config.toml
positions = "learned+rope"
rope_fraction = 0.5
init_std_o = 0.0442
init_std_up = 0.051
lr = 0.00781
decay_shape = "linear"
dataset = "wikipedia_en"
Each number is 128 + 32 x the weight over its row's rms, rounded and kept within 0 to 255. Layers, rows and columns count from 0. Numbers have three digits each. The size before them is the row's rms in percent of the matrix's.

# layer 9 MLP up, 768x192, rms 0.0509, rows 11-151, columns 96-143
104:109128112118109108226187121132203085124143107176144170174117134151165157162104163114110109157134088108087101105052085066153160133129130075175095
102:130112154146187150128133159043147176178091097155156123168112111159071156158138134088160118143146152152093151188171145101176170146165139138134106
102:117094101099149173151195115165122109097115143149141096117127129112144116145155169128173197094112119133083117063096133129143076098097134131171095
104:058070091139125104133165133175078124148148124129115156139140178145217165140130124181175107120177106182068153102152143105160153154132133126138080
101:129136107144133068140134130140156057168155202116197119172134173130159176073204101120091139122102069159090142160138126105127138160122168094152133
105:109113208101119187159105130094126100164099123134127181219146128100134130184188136173093120153165152121163114177165118117139098221150207097115125
101:155112132162073096111168124115126083136114150135160077149153143085130139091090128193118152113135116147087139079158167167104166197103185111161177
098:115145153143147098140103155125090141172147131108111109092077148112144179098169155126098176125157165108177128104169033155190181121149121058161115
101:112167194115076145132142135055090119157164092162146124078147097134095096110164138096164179133102144119116155153090112092096107121088079172137169
099:132091102126146137160173126055170177117153163143109162108161104160063131147137112128105173148116124139104092080087116099159101128116161173145172
093:166140147133144168157160108112136125133156116092134170051140163122123151096140118075127113157151121198089140111116125191129144136151150102081102
105:146102117136155118139153125139119184108208123139082137099103160142168171154078113157110130107154149108147203070106110103138142111118157134117089
095:125168181191073149053140194098129137133157167158143107130142125109119138094096149133117143190110089144124143134158121105135130095137139063139121
100:132120131160087063169158123121157106144141166101169171143162132097166203121166152133148158113157152118119108164159107168134159159145156134140179
100:161102185134192078146156084099108118144132118204088147169148147169105131113125146131145152117165120121059101153158187144118127133143122134162082
094:143063098124119128167143184104156110114107135130191130137096105132148101166128104133126127180089105104158154209138080108104108194106145123118158
104:171124107113127135082136159133144122134130062049134138163142121149127088089129062150138146144106154162134172208129150100134142132060143155101115
096:149145099149151125087167097105127119157143103120138081086150182169129162102138152091064156133160119138090162186116132112077096093123129134158095
099:207200173168167107124166169077147124119137149149122130142113137079124139118151177147068143132126145097099082149137192167186071192141203109157119
096:157140110093135120147138134132116120113144117108128080146121181125125178157133060137161078149159110125085131084137120171170147122066108104086107
096:136180122098123099235149148146137107173162123085121127100154132204126167142134125106093087145090148140088122144143097140151149190069076143084113
093:135181174073144121144193077098094128140102111096094129119141121144158108109176213149140205127137177144156123203106177121158205100081115161120166
101:101108139200119151186146061167131111110133139121122143106156069136142138113175100129094137096131141134097180176157147110100134155142148179144145
096:170148108126126215105106142118125152111087076136200085137170139124197148111125076108057122128107124122103153100185090101145129168127113136151152
111:129111191174149085108180161058166161116131123125158131076151099112142153125091114134122134062187179154140106114141137090060143137095080162126128
096:084154134104144053127157145136123130052107124147115135105126096136132159062079114153146105109153056087134146123136156155202134082136137160127195
103:094093096084105089131123123098126091075130116146136205136171120108164148096129111105091188184086163178185139140137070130109109169110140108085113
101:105144167167136079185114135155116113083161141120094181149112150112127091131112113137126146093111150089093096124163101108075081172109142138158097
101:064149091173153223151145174057097123113150126105185119094089102145091123095151105105083145162062109175118140124166144112142154142096110136146138
109:144158119101115172161122057115129080169132090142122093087149174155120175193096145115114108152122150067141127132130118185153116105136131120193111
096:145147091120064148175129137093130113123105130138160061141178141088099087228148124121128162175048085121168149147126154163137134111153148176179099
100:092109129202145175089115112104126132096060109142146140111168123158171203134086134139101124158122112180106162187191144136111144116162139153161126
095:114131137066142181120150053129144136130147118156159097087098139194181126194146161112220120161095124071126165102158113142153145150174109170137153
095:125136125152114106178138088101149159153175099147158110132122096135076178136160037145133144090144159153127172147083164112195163155147171114099132
106:125083175101119097149106153084139134182125092155133106185178123110151151113154214092072180064118123131058079106151090087163139110144125079160141
099:116132093176143124180120143140128169122114122153148117053114065133130147150103112161104133147112113120159153138157144137144077089130101090139097
097:126152116135120139160113161142129096099155143129149138110161128160101184109129106145104181118130183074174112134125134100124105134132090089068113
095:165109128090148138117127137066162112143078134160118137063170091062098141127085075131116170186141159161125073101117098158110140075109099168162118
100:104130199114152161133135183080153175096125116168170110159145128117193174147149072147133124149102130095141112158122050126122090094131194142089111
104:074135119157123066197185088173104139132105102101148099141160090068171100117183085109152099115107147107104119058126170159156085120106099179199073
099:182181130193184152084106136197146124165139135114165146140152134152145111204133158134168162080182165111148128159114142133168151123086149121112192
090:106168137149161152116142166095121111162135165122178117186149191124132151147037121140187185153146140084157176140128174097110113120149091088093099
088:197184151131150175167111069193134139125075148149087112180078141094134135073212162118122174018117143083099106098110148172134019094135184087089152
095:122181219125135120151122088139154159101145194072093075144160097111142160092127181098124137114198096143156111109189180156172096109166140179136057
096:113140149154176182176145033119108094165160118195162102105115169079120104162126108138095128154128093120137177119127128184089138143194128180138109
101:130171151103100148152116151142150116151077152115120151153144104109156164108104103132139074118096122106076046149117131107103118104119108104135093
106:116085121125124108117121135124125153120162085133162095158151103172104192201101143116102143163143079094123083149134122126124188047105150138107129
099:072155160145103061130148083126142140151178144127106148123104140189127069195164166136097128133120120117128132118133160166136114151142082121137165
099:130092122110172101155091124101135077083153080170111150117161114168206146179194119145110123130150158109078161122138201096162118158183079115145118
098:177146140080099139086125130154099068122144130115152139079141134188171130128116175148173161125107119087113157123099123203165095084143100227172098
099:127119168086073101136124157127121144105129159143085117094130084090124141120101119144144159136089137105130156107097133096150144155156116091153180
096:124146141152111088128146119072135122131087156168117136061112143118075107154140099098117112131163136116120129163129112117127101088163122141132074
095:148126119154090122185188093048143113106122115154086150138145097189152149149083110143163086149124135074112089117164139196140112154202153120125126
098:128109146120129155134124152098143140177129093142109125126120104183181142086110127125149153150185147097133105099116146194113054130082111113182158
105:099149172132118159153147133076057109077171119101114117133145120091184171121158131116073092096145092151149082051155159154141136118147145137131140
102:146197102153126110079153088183113157132108122140087139133154136174137171112118140114117171156116158204168158143167132146129104195174142126124147
108:160206147110158073152116155166146163166156120154139162108124148144132130180095131196063119155122119116134124143160099131142129077176165138131150
102:143154112125126120159131208148130149133117124140137219116146082103109117150090156091106086149095131135143135140102124070126109059157146114070137
109:122120145166161087159116146151177139103127152096160082120126121103076131140158093124148139108172105047112148114128096122090075139179127124153116
098:096117168087111128163122151052113133154141106153149167114121085086164108149107116173129067085095124095108112125151132157128036132171140146169096
096:090094233133122080183095203085145115141103157065116132111163103156134112165076159169128164141159138109113081097132064088130185129133137096112217
103:171148191151088111101073120117141092143144165144108202111134087067172101176143134129137126132111140091096162146128074143137107152137052131093098
099:119150098167142091152156139164121093148142120133156129125132086141138087142125115161120122146136122103074127144094084128136126094137102140123147
111:150143156168124145126095191181128120179098132219129119204171089135130127157145149197147123138074114134133153102171150121149129148162172165154150
100:150139134103120129123102097105093098124106116096128152118146116187103115106132159099155152130117210181106104109140091121108156164132140082176091
100:140118161149078122118103121130129020116099072130133113135152116138129148097140141136100113083154165119093163126106168123157077070091141093127091
108:101148064143150119063155166128103106139140117177129128129161158153199160158124130181065145117161146097170122167130103108132182071170124149163147
104:133148063141174149116098058111175069134103067100107154137133160104108124073151080137093119136144127121102142114102152123113078102136158121133081
104:125153111106140119143087136174103135102137130084118132128143202166165127075135158162131125113142133085065145085166127074052137176133115163095112
103:117122143120081144105157095102117137141137155147148109145099143128215128141149130209098156130143125108162183175163109099129115119133145099116152
099:182131092170118077186118141120087112130121113127176083174174095118109159160143090127127197130092149128115126060089154097126125119075171105172138
096:138137154135133124131133159081158104142182163131143157144141059095086153112180130166115145153132109125147128148141166207145111128182113119120118
089:187150161190163179122115147094115087181105132078122090198180140121101140182119117139132154151118106108145058146114158126151146112122135085144085
108:116138157136147160141092129118146070124170132105128128123184153034159144163148156139135168064118123089093121152142112089123081099142160136124090
094:172178182180125096133186095096107113125088164125081201099168127129158082117135103128201112118150081167149180099171115171195155130100115082115138
112:185120200139124111102150180087062044124163149175137100145132152120099133207145144145172082145136102121070083096166124128147171107118114128167113
103:116141153074132114192106118093070181122102168159111132124106085109080139158138117174095161085144150175142114170121113152052099158140134133094143
095:083119186131117169182060138103155073098095142070166090158091123119104170148120147181103167083171090081142111120154162145132152113134160189189151
096:123125108123134086098093124168123152136079105132129136115131108125122043109146153131169214116187125113163166040144175139138103147027197133140115
103:100112125180109164150128104109124161111093083108159136110193140101099143155114092143123150173126121189121188141167136149185113098172089153059136
102:180064088078126103154165140152113096114159133143161158120153139143148115089073122141131130119162094140163092131159158096082126032148132161191056
091:086108189122133139128141129093119142150151141101132086182170152129130060149089144173127205110094180120102164138111134107108152180118117156123110
093:170149109133149121118164132156165158103062172113138094119167185152136152170123123133093085128100134170164136118141096106134159133105103128143115
094:108138159075125136119168098141165127101118105133113124104153146175109149163119124156092160059140068173119102120152146135172099179109124131070156
104:124160175135141075145146144127135196124098129120139151114171135161156107138207088097144183115126134136176143076128190140144111083127134110181147
107:143111069139065134138160089080149154137089158121201121170123148082114094156161162127118216133107096139151112146136149130089136115123137161110125
105:098165127084121095187184086108125066149155063102109083112127154141115119124107077123108125147139119115133129109140138113123112153023080146177131
097:101138171105103145121141208064110121110147144100087132129145142167178105171117123082124156167128147099113149151133044182154071149148147121154159
100:106116078122096108108115120143179136095154111121117197139081143140136110142115122180124139138129110135140089157150103116171122148082123135094106
094:166056123138144171179129150157162171046060191163152166118172137142098112144122116193114149114131157138117090172128106129213142134156179128146147
100:084136158139162129190108125109030131150134136120094129157109083176171107098155108144088164086093121159151094191167118156121198093171167101113088
096:137176161136110137100152127099151182108070118121153130135120207104126159094114128194143158111125158076165110154156160155136162153091070111120161
099:084157201123155074139146150148161161164103114143152090101148157093154135216159111117086130101084128105100135114106148156204094125179099110122116
101:088108146152047106131087104087065082123149175105078122157140115165103142138088135102164111110162112139113163093137142168196172128099087104126161
103:115195136156174103140137091080143113137136102127097138155134107165104130086163066126127106153102168141083112107195172136154177179161109098175167
097:166107144170162106129129110105169130106119086103081102136114117133079131080109122167193108104192088121155145045149151104128152158130164121102146
101:141171098151146094135161119083096125156117148157138152114102107150169130134043126167101135191153100080175212106143122125141150167094149129077135
102:065100152138072077154136112093161132091127158101135155162145147081121113111128143130064114129166118123103109123132145138063110098082184137122137
091:166128172186149130112094185144131155164141169171171175125157132180155167146047078124196146111171128062138124140133166118132110112176070125149103
091:095130177202099176142186139083096120169118063133112087169153182152142105139128105113128136110122159075105137076125140121136155104131154175168123
097:119113087169134179155125150089089141122139199160125163164091150178170125167156103150121147152160126113100130083156148162128111153150145161137133
105:107136094130091158145099125067152136118149134092145168104216160127121145122136115125186181154117106173130108197115113088126145142049097164113132
099:111177128137109157170136129086119123108148139171125110137094126151139116059078125125150178126108099160079194163114118164105106079084130137128185
096:068118114177195124116163159140126086135126112097105140106101114136168164147068114178134115069160135142093130109112145127105117148142059183088146
104:099151118110115238143151170097123126133076079167177126127143131197149191159090145169115140199165141156160143162154106168149112136149105144141155
096:119136118120114078077094081095156130140094116112142127209101147165095143154111170135085160109105094100104170147167140115155119112175167139133142
096:133183121072161160150140153099084120114150146106189119130139126120187123078130099185133163127139112125130126159127126109139137144122151167178126
095:203101107124175117128174101135128137106128118193113159047106162069158107136155112097090092148087153076063209120103153092107105093137099188146071
094:131105098140141148189070163091146181173136124125113185114190122127123110090123112168142132110188125156169090176106176094167119155174080124081138
104:117087130087164180058114163118111124108140155128150146088139179165149130157112154126080149189111159137153095120109070120186106131105144150156188
096:132078144146128133153133082123098103195145200092107131058149118111130176143093131188145118119076133122104188122139105138114143079086103160119130
102:196157143103146120164222124105112182182174144174130166152071114097167145127140091078140163119132128147147141135157119134123134187111103203119184
100:109171135163110107201109048149088145122108089089111100190088120076162108110166146159051101188145145142074158061191198098072136090105124093130083
105:145106195141146119119163127149170094183125156128094160235192081119104123123149195160140143075115093152104147106095137104134109151153127103181134
097:130089138139075142143085126135140092106087161129140090146187091119122170062136119183098137105131088120176125111141170141207125132143140103147115
102:120151122106173143075182109121096095159118078192191128134114132110124132164088145122182072137144093069107156141157103138105143097166171133129133
097:119125125131180105152136151103152122181178157097105118125112127128115129212106124177167168164130111118063136127096185103137130124187185088086137
098:095096136125141097135161088091153055160092150122140123130139085084140084194099087162082127127109108101107137105168102143154115123157105121102071
096:174169182200141161121141159138147128151172177072136123143132140143089203107143119142129146180096138169128147101104042096135126091116113130180107
107:170107177191106183084190132102143154135132141103158155094111160095156115082181045076139138131069085152169090105161133128163129167138068112174107
104:117104132120128178156189151144129105078124144077131143093159203162109121093136078074098200174129137143141162143086125099088123104150130139102117
102:132119170080092128077150115114126155100131120131176070112191115133146157088134202153124153085152155134142168153184080138157091123070093117163124
093:210164169138168133161132120167127120156158148099173104088155099130122159138073230138149110098149088117133102114162136206136104150105163094102149
103:155154155108123122118166055095137182124152096141096151170134155145108129123098182120173205160162162167096163121128162119116151133091182130099165
097:187130228065124095127124189119125101102080123148117102117115137106126113085089092112106169095117070108126148104082194095146148103157168147115138
109:097117140159106119111189137112162154111122141108165183169150070181183172168163116182138179153137140146145108128170145131112174162118143094136177
105:107158137109152108107129144084138146121132146121127133158176160145114127020109122153117153068094085154074178131163123101155143122144141146119147
096:105135148094171150104167096139121110185140073136159139116126134145110142181092107139124171109117112150115156089115129123122190189131106159130147
098:162127148133172138108072149097154153179148089150097115186128131174139139104078120172120144072083134069101161118152105091071110100090097107112150
101:124142176050137157165145118120135150119127125111130094100169084123114087156089098173082164124062101110108046159092162084126108112120162139116078
106:105103147178151137122112084089155133111149077106150119151120094114128061070112044167146158083111158135096114109171123116127124122122126118144157
102:122140175155151143159161116108119118143121127175156099104163184179136133154181166163090133143084097158164102184115179107147131167099076143114116
098:123186177165090134166153137134087079116150151161079172145118153087128118103116156160138182093122106158178147150163136055139163126175156148200098
093:132137174153150145131100206106165154118122122181075097120105169154151133182101120104119131148200176169120118073129159090081125088158105101157057
100:130120109152175128162120164059154160116193149109172151159127096174066122144171134193162165122072095117139086159154146131108151080110159115170126
101:155070160186125125125127123153087146158140102101157122110143139095095096128083125183121184175087127089131183115074101146146138090137152134133084
110:116171142141116120157118185159103221121122139123159103156158157175158023097191112165150162084134133143138155105150136131151089127083140050182114
099:143110135208091105119115156107170112094128123169190138123107096111107114140109121182111102081118105087116116134140173170158121084170139151153071
098:190143126115099100153075147066078089152083126106081194177140094129158137088076169120085111102117137090184142153132130160062070125169102106176160
101:070173136094110162158143144134166109150134105099158140106188119132128140124101137161121132140063184175089156132108083077140109209113157162129155
105:124153152083159136130112104157111050146116128077118125132161157083172127160169145141113135109155130136060131143199121107146121171143150091124138
# layer 9 MLP down (transposed), 768x192, rms 0.0511, rows 11-151, columns 96-143
106:155172141129108163068093138077118139142172164138163147124144139164117160132101104172102158092156100114129122138152130140143084157105108176122135
100:121124161127115088110136151155071095172162139104115107119110131104131129112067074123155098138073145088095110113165049126135138158106118151068147
100:102125105156139116083138088127111079158108114164130139088029191125082121129114099114136101114183154147117084110133149161122138145118207163118129
096:173111135105133144095127090132151124216190107140140120142111116052153094178175195172166134126168116177157122184174130100097134123124071093081181
113:113173107121087131099165132034142165125094114146133144110123133100143203168105104096140101157140139163118142174157104147097124105144166106088119
101:143143166108150124092122131168097122117100141102096144111159117144100208099107115131156104136152170075142185131111109140180089106142103131109079
099:081097179094174128111148150103147134062141141155134107091120175140141161094137180103135121081104087105176074114154156062155151095144109110144151
099:111137129189101154110128074115113125128146115103146177078086106115166146064127143113158168107142089139179134114125104117146133116122090104090135
104:090156063139145119154118094157135099190147140172085170088080122136142134135150126095118161145151158158150172133090162116112153107184101153045132
098:124115135127091164106116158133128092181168130122156073164141116064105098157136149075126034096046141080125089159093094178146107139147127165128184
100:100127166125081152092119131175081135164071218141084122141143099084124079056135134091110154147149095113138109078092133138173172139158122116163127
097:107140144068116089135142153129125104155128134136099166128128166148115103165136095141153073129113179076176108151093142140067104201159139176099069
100:137118107100098169123108083154115112136074174118199121177125118144144149176069095130103165139084134123160064117114183095097143115127146117116186
103:110118075111114123189182146116113146100108091094115122123111171135162169146123150144119159160106079068115123179171148134088129134077123096181129
097:141171106088097158072160092109123151138124151084124154114175106073156150170112114132197181112086132134165133156134103114160084096078109116187073
102:159174132128175103149133143090149140131104148104071157167065174112164112126135116155114130120130116144125105108147154117174120134082162112158120
096:104133146134102162149149116170140117095151137175136085123102136128113166125091109115133151112142098135119098097114122139129119188105146100156119
098:104105150139007142139141128162132145079086128131108164155095106093110112170126135190140161148109124104173113120168101107072144153157133139178107
104:109104113121142131123160085151087172102142045145109098125133189116123212117178178074139138107183102169107092150129112107148174106196117138192076
090:095145156086150102122150140085122151081191168148157185166110155098174093118102160136119151084140114069143121149133125106150084161169104164189118
109:118166142063065145137100081115131157137090103137119110197110116098097141120132151086088091127166108075111071182072128102137089115172153176133119
100:088174105059197124100058066146119147162085125099111120096115109116121144126136123145126176158157144150091093079138048124178165125181154179099111
106:125095121145070142153174104187108127189116148232169117123121152181135156081084160163099143151108089084133079166142102122091178110116166170147132
096:147129057137091120128107120060198117078078113138098154122053126068143139081113109182191103123103151118121168168112134145177090157212172141150150
113:105097178122075130142128102158116053139140133109157138093165078117169117136079050170103148177127131141076123093129099115100136128106137059150111
095:165125056180075120149162113178144128111124133134092119144106103116158077099196091142193140149201197046134127127158139097126112140190130114179142
100:186093151153101175169114117138208145073130114099124129122138149132130089105141042106133149114060141096170127191120152166116104116084164123172097
099:131113101176121115124070155126156125147113098127113115121201141161198115123087173150116138133169067129109166121104127157134147081099120128147142
104:099094171156202117090121100094111103157087159177081100089139165148122153055129147122142118162083143131109158131130119126158132188108075094111141
098:121149151115127130178151181168170121132119091152098138080107118125133097166135133092178110180133046212159127137148121135118090140101076193134170
096:107124100111111112114061126159077144077110215170146114100089126101138125147135052140103090160183102094154096114134102095148063157089075122099156
094:124149118124090100168078134152190145055113169112096113194100114077122099208116084061161114139177091123152144107168154119158177172160110130112112
099:163109090230076072164142207106088166152080115137104184186125161121138073078071125127111116121145143153155112131121138091101141110110120143114145
097:106074125105070146224101079168111135084139155110106143102164122094129142148164118122136134103113122096114098128090174111102130013144087163098087
108:140115189122172136106089148124096160124097096130128122158130153108100101114157106127120126160141146145124085183135136108147118208097133119114103
088:126181106120162129092055127135144071151083187080126178197142190168161167156118109181149114169168116134130071091043127151106151151157153162086139
104:156143130149146134123146110110134136183053117156102168123080165136195061137126089066027135107149137104143148106057152112087132120120166108175149
096:103141129149119088140108147160092128108091111128140100114132106113115154161130132078142100121168114148135140137113186097132115148127130112071166
094:117102136070158123170153115109116118070133111101109080077154120108173138138055155079141120102137102164094152107097087115127111156127106086090102
107:171157116113111141108109166073132151115165129162146106150061159115111116196117119138132165183183139151113170196178194133192166160114169077118145
111:148133070175138209066092158195160158173146139176122176107125128090122152120111128102144156046116161082157102130090126148146121151070099111080151
097:136135103118175145097146129099074099148185165076139148164124125127100148129069123107176109195111177077111116143119191165127135138104111157063063
089:130126117152199111135064119169114155151160090100108153142157125122121151161115101176157074143140095131120082142193091178134151199080142119112150
091:139172153097174122039146154163155124132135085154107090124113152104141138158085119125106093188120150152144100108121132111186136093131131092116108
094:116117113144143185126091129161177219126122160167142075127103164100101165121133128158167075153090159174129160158129137198098117122114129078100113
104:184086085147192123094133164192164118201114105164153094169112142093159131139084131150151171114150161073165118112150165163107093163134224098061160
101:134146109071152098084174185112192174187166151093175064147089131146176156139144117168123044153151088130091096152101102106160131157169109106083160
101:102085157127067132125098111057153123163158148101146140120189119111175091122106091145118099132151152076111150189072179058122130125096155152139139
105:141087120102134136166090122156145037162111099134084162195185091136120141102127162127134131084135183153156140143086170121160137151074106126188157
100:110132112152115109110148174094150116175105100107074161103185083093097178124118117113137166124102096156130121096121180094127131169048086165106155
106:151117151154176161106124099142098107119124145173147150189126113121088196117147108120092104140134092133098104174149077124124079147103131135081131
104:111040151066138160148192141155103130082124067169120140127138153119111105083101075062116046147121154084159102144187102114118087167095150102126130
098:147143080072152133106123123122139211207163113130184087127101141097136122133119123135145132169132151130145127089148184129097162097158164142135162
097:119156103146117126150139160117190103158128141079140134153096144127114128155164066137129097136113132112144107120120166095149108128160106200092082
099:143106184136154109148107206109070116126139147115124103175101092109163120116160105185099142113062164073172110119120120111202140125109190128086135
104:165094168121092154155160129161149136090146085214147136137106116163195149121122071135151118123130110118169093093135168121129107161132127147096124
098:173064148153133167049151102120157127119177142158134050142151151164154090183166145158119128106160127123134139092092161114160124123134130186203058
097:112068116115165057060076062151138162060122177152146145149125076149121116111075158100141131126067064116097104166147119066196137095082126091144128
100:113146133129174098138154119147121099173094098125082107127160113124153114054178125132127142069080083101073086188078121018120055033167139164179155
101:185122156116129114108119091159102143082163082093148164093109184114198096164112120124167142129130120098095111134140107100128148187147112093145114
096:113103097151097160044122127168128134134134159147157198162124186162139150145114138136085145143149135087137141131071194097090097162083113142101128
096:130174143101108092147079152193133155172112057125125172122170133071104093101175171172194112137113153170100156181105143149170092118100100109164136
098:108135081056135101111107147080161128045129140161139114062128131094101151159135124165171120169122137128107147176162162084140154172111128146153100
100:117156099111090056137184105139168114126077124101108110151133198141164190161103131057153120136147109130148109134105105099030174129158169073140161
103:126137121118122138126200070138112148128091169109066141153126095125147117120118130104118148133097170119176083093135112094110130180116086113106098
094:184134138161128126180136178104206148140098159163172080114067103153161144159167139159136085108089137133167129190119120091144098117131142167031125
099:097111090126124139144157120159112145067111063086202114072157104109095098102144118098097121135092156143042122130096137159171091172089116107125092
106:129181094107072140075128115102134105172084093080076123077161144128138091146119132137129132124110101086122150127146092104142101148078156120120237
109:102096138102126136139177120105104123175139087108136074066148136147163155121131142091105132180122226169161062178170127099146143096110191178167093
099:187135108144158169139160095137146156078126122118154121082082108113066107141181108030148096098107102156145168117153153095109150108065145153105143
109:084117142160117112174133153122111178147132144111131169158144089132077162050131143070156154087073117115103154090116152109088130159128118172163128
102:116131103121090089117059186119136159097158086093119138136072096123123136072162090152188092130168104116144128115089138141164138178112162106194156
097:117088041156096053166092135133090142115159120168098126133143098128122105104148094098161115099152224119096138114139125076095141120115085124110130
094:199116134140111150117141084165134127063134113093142104113114142161098098175133166167136135136111153151129186156085143123102122149134140114151105
090:092130086088087150133088126083101157139101079121139126135123085124075133147132115147096113107078101107112053163114115139087137127111152138108092
109:136113110177146181132158117137139080149140157111066105186133123138157088099052130169186124077157149106127135129098143146130150171164148162157089
098:172168061125129142118138127056157160153107100134145086133109134108184110212030128102118161136104155115108099138130112112133130141111165141125100
096:154177080141152122122118122163107153132134124126119115156206072127088165092125128143114021202046129150123173168130144172111096102128137141148099
096:120102148179093143158158127154087150110102084102136202150170161106095163175127133125165108149158137164120232150099135091143141136125162061105196
102:130122108122118121078076170109105115129196142102096117128155138141110127090195160125079213129125108158141131167088180108195145110155133122084072
102:143140159203116130038120173161157096141171079126112124180117092099179106188173150115099117115105094121097163118146093108120143182164132142148146
095:127122123111147129164140119122123113088155123144167143152083140106130190085148103103127123155104117103170201134168154154100131132101116136183203
096:115125132082093134167107178087093148158108109184124141151093091161161064071130138172125125119170120085110105156154136125147159151150155158112123
096:146137126149177150169148161112159158126073100117154143177073128130112092112169135147127054114152143045135124126108167193128124135061182117156102
097:168090111145112104087128171165103146087099089127128164046121119150103078071163124144157106078089037098098142079143164138132123091086138114122096
106:112132101201098132207123116170148152103181107159142080107083135109109123125191120080088146159127101129103113201119120137113120104132096159133210
101:155097169102067144051129127105106140126127121166083189091149123120125129113124127157096170114117089130114179146145133117186140114106123078155115
102:109136143121096104130120133112123124082077090090144144060115089139170113108092190123092124078170115090113150161131092165130163103150146147123124
095:151107122156142087112088116167093108140173119139095114069166080145185114109134178145159130136181208114219106178132128093111125191091107112105138
094:185203155189131132077136099117132099134126101169072116136157120114130144071146147015105150120089134188110136103116157152092152113091110119074171
105:114103124144095123107104161100177109154134113150111084107154106147170107153136187078133135190122141176131148147106169150175140140088149129150170
110:147131122103187067187095124111135101080144119122152117157148126126118094148150107128106137089127066178099163142118131126131111110119107118118081
097:105159175084121150153140090119154099177153149127126148119185131092147134131150125137099168112089187145182082100133094096098141171163089166118115
099:157110130116142137143182167191132121105074043140088107091104128116174133080123141151150121124074146094098140184082144117097100135170117126143137
097:181145137158094179141150108146112143192106090145166105098112126108133098168099162143091165134104172151110144144085141153132109124077156173125109
095:130155057094119144116172135194152163115150131113069178153162123117186166113132197065122108158068186091137132196190068120110089113115113124119126
099:106126180143132139098122022102146112178128130149075141123111113089106135163142053133135125115099160161102082055127130130088141102121122128191151
114:113107099141108100080166128154146110129164136111148161141133099120138111132212186076120160122177147141102129138152112169125145121096160204175142
097:174135157159153128105154153169172093082171184172125179113150164174185078087112059087117144135142163099134121086130189128157127077085108096119159
097:113198169159078112096100083160095111157109062023117127157108167134124112175140158185167072163169068067106127139106120120080136159122140132129099
092:107088084088059136067132121135128118068135083070132111123097120117102140176144119081190133095157121173061179179140097151076097097073073145070140
102:115164120116118140082088112137099109080239064072118107073144115108132084115126148155137099149100125133155135104133134137147162138117086097140089
100:102177125144159153157147121158147161118157095072125108181182149135144188133098197107160073113176162150100105151169103124170137104085140102083195
109:120132176114131142137125162104129099073124130136137106191096118151091133036133094134072159093134139134152079140195136159125131162087149123115148
094:124116126106133059136124108127162099180151137104087100083068168112128105125106077083131054103080146117088127088113112012174137109147153096134138
091:162134103115192124194152134165139160107113059144120107120140128090100092133130067084113127102175161130124147160126117125115162115122116128103155
109:132119136123144113123099175148145144132155136130081111147130099152150141049109140163196138125127102116096129190188198114151121143134135161136142
097:134184163137171158184114183150173105182118191104120108181079118178098177057082107131181114159164078093177114119142113162182196171132140137149116
094:112131096130157157109147084080127129115137133172143066138127105083081110127116094105176129144092116090123134070123098195117125129110135121163146
097:140136110121078118146113144166107158123080106077047177116128100110118117154098139155137119108139121162112165158171175169112149123107116088121099
102:169141063143123130106124152151079088099085136179071115111144140141104124118132182149147126202103064170130138144169125111112161137167118170125066
098:128126116163182142096106156120082072107117123119166127107134161092109167097074173129150107079165152050083176097151147120133145111098126107163112
112:160150096136111072104150095078064152173117105056106129174188144121169083146123087128101103126097167109171173111137152101126089113120100084108036
100:127143120099146175082146138141134133134181087150131126061166071168106187153165136113090129124155119120133160070124099158186125115097109136144163
091:131092048144140117127162114140140160108144124086131105100163102123145143132170109034134117094155133127108019151171095132097170138152092145117087
103:159182144078045108151184054154160138121136153140096122169156137142139088090129153113057126130138107156177061069116105143151106125130084127155153
091:172080114125077165127120205113121186145124098132172144106155139123204153106132098123096076116122119140178099144167110177075164101084177121145104
095:119142106096164113188134144146116150185159121118112186146172141171099092113054127172132116134138164068156134117072117159101101149110113096167106
099:125092092078077115153131136105104087127036057219151103090160128059112096132135119094179094125129085146126131091114182139177096157075165121088106
104:101189113120124131125134153125116116118097123124111140068122109103081134142170052075145079106107182133111121089147144145101164106166119173194119
098:136140143133104158108104130091161092162178129162092138157159139127114101161092129141095100097131124120105165131178074168109104120164137136077117
095:185152127154118117145205117112154093157123124115165189135105124104061108185193085106096140181091079144103121114138115118053125133173132155109123
094:148137120140099119193089126123134165060133065117118120148091133129179131127161089133136105146104158152127126083110134107115089155142165155150142
104:086160174101097135119099130148152101042190143092169153085068109151145164117122114162140168116157105096156105086153135149157151124115123092083141
093:177045129108118113121138144162070143138210133127112129186174138104174146136128173166109124123134129132195161169103138161084107146092118159149172
108:173102079107099176086098156213125109093108161079097144158104164125154122180117097142170096109088140091128116136174093062134195149146092111118152
116:104207170157142116130139200110119144063140150168134147126083128117094101091091106082174124126157085134138167119157140144128089120117165167062140
099:186116166143125171220091127110141077128155119119136170139117129131139179133108115113163112127161101119129166160099105124106128074163140182174111
099:107103108123170119155085087128144118124137133137139155104149086105146110154119099102150080150142159191128166160164109136104088070155122105161137
105:114142116169146115093123136173190208142182094150128135168122111132072113087149131120200100073135111151117081077099109165179107077189122151102158
098:108097137122146128112086150114189101154148165168145141230156188126169106139148150103135179111119132134115153162126064153060097108123132157095178
109:096141105141203149105178178092159160094158154122141123062127143108142146157180137089148097096159103107137122090142164083094100144129156088129154
100:117123122080122112168122087111118157214178182105142086112139102123129111126127108078178175160035127142096114072092104163171129110118130223114148
093:124140114145182128143178036121122176154175170089188162112133143132108058091071137148145102134116114124110107120114092072119135185069151123085109
097:146148128143129117073057125184134139097148136164110117166090096182129102117081066137126136141072132154120125140116168143131057112118187123154142
097:141134075152150119181105133124136084110139131124085114146116134138126199165177138106166090082146137141117096141105149118175151169109111113135179
096:150120088078135092095121096130051158195102165107135139126112135109096131103143062113094113097119151086083104137111102106077127116096145185160164
103:144153136129164123151146063136069116120131193190081140139111201124156139119140124104152227194094128129100144070079109028113181129115104091089100
102:134117122143121190117143126189068165097172176152119164127139161159087137115070114186149138141150126157069176091104093042156081148173127189091130
097:075086159177145093056170204127132133124061137120113079101116116072130108083145146107086148138125114100096057067138130113135142117099148157104127
101:139120144103076117149096196084100134185154126183182138218042139131183119160119129137134161098136104151132137109122156132099198120067097115193133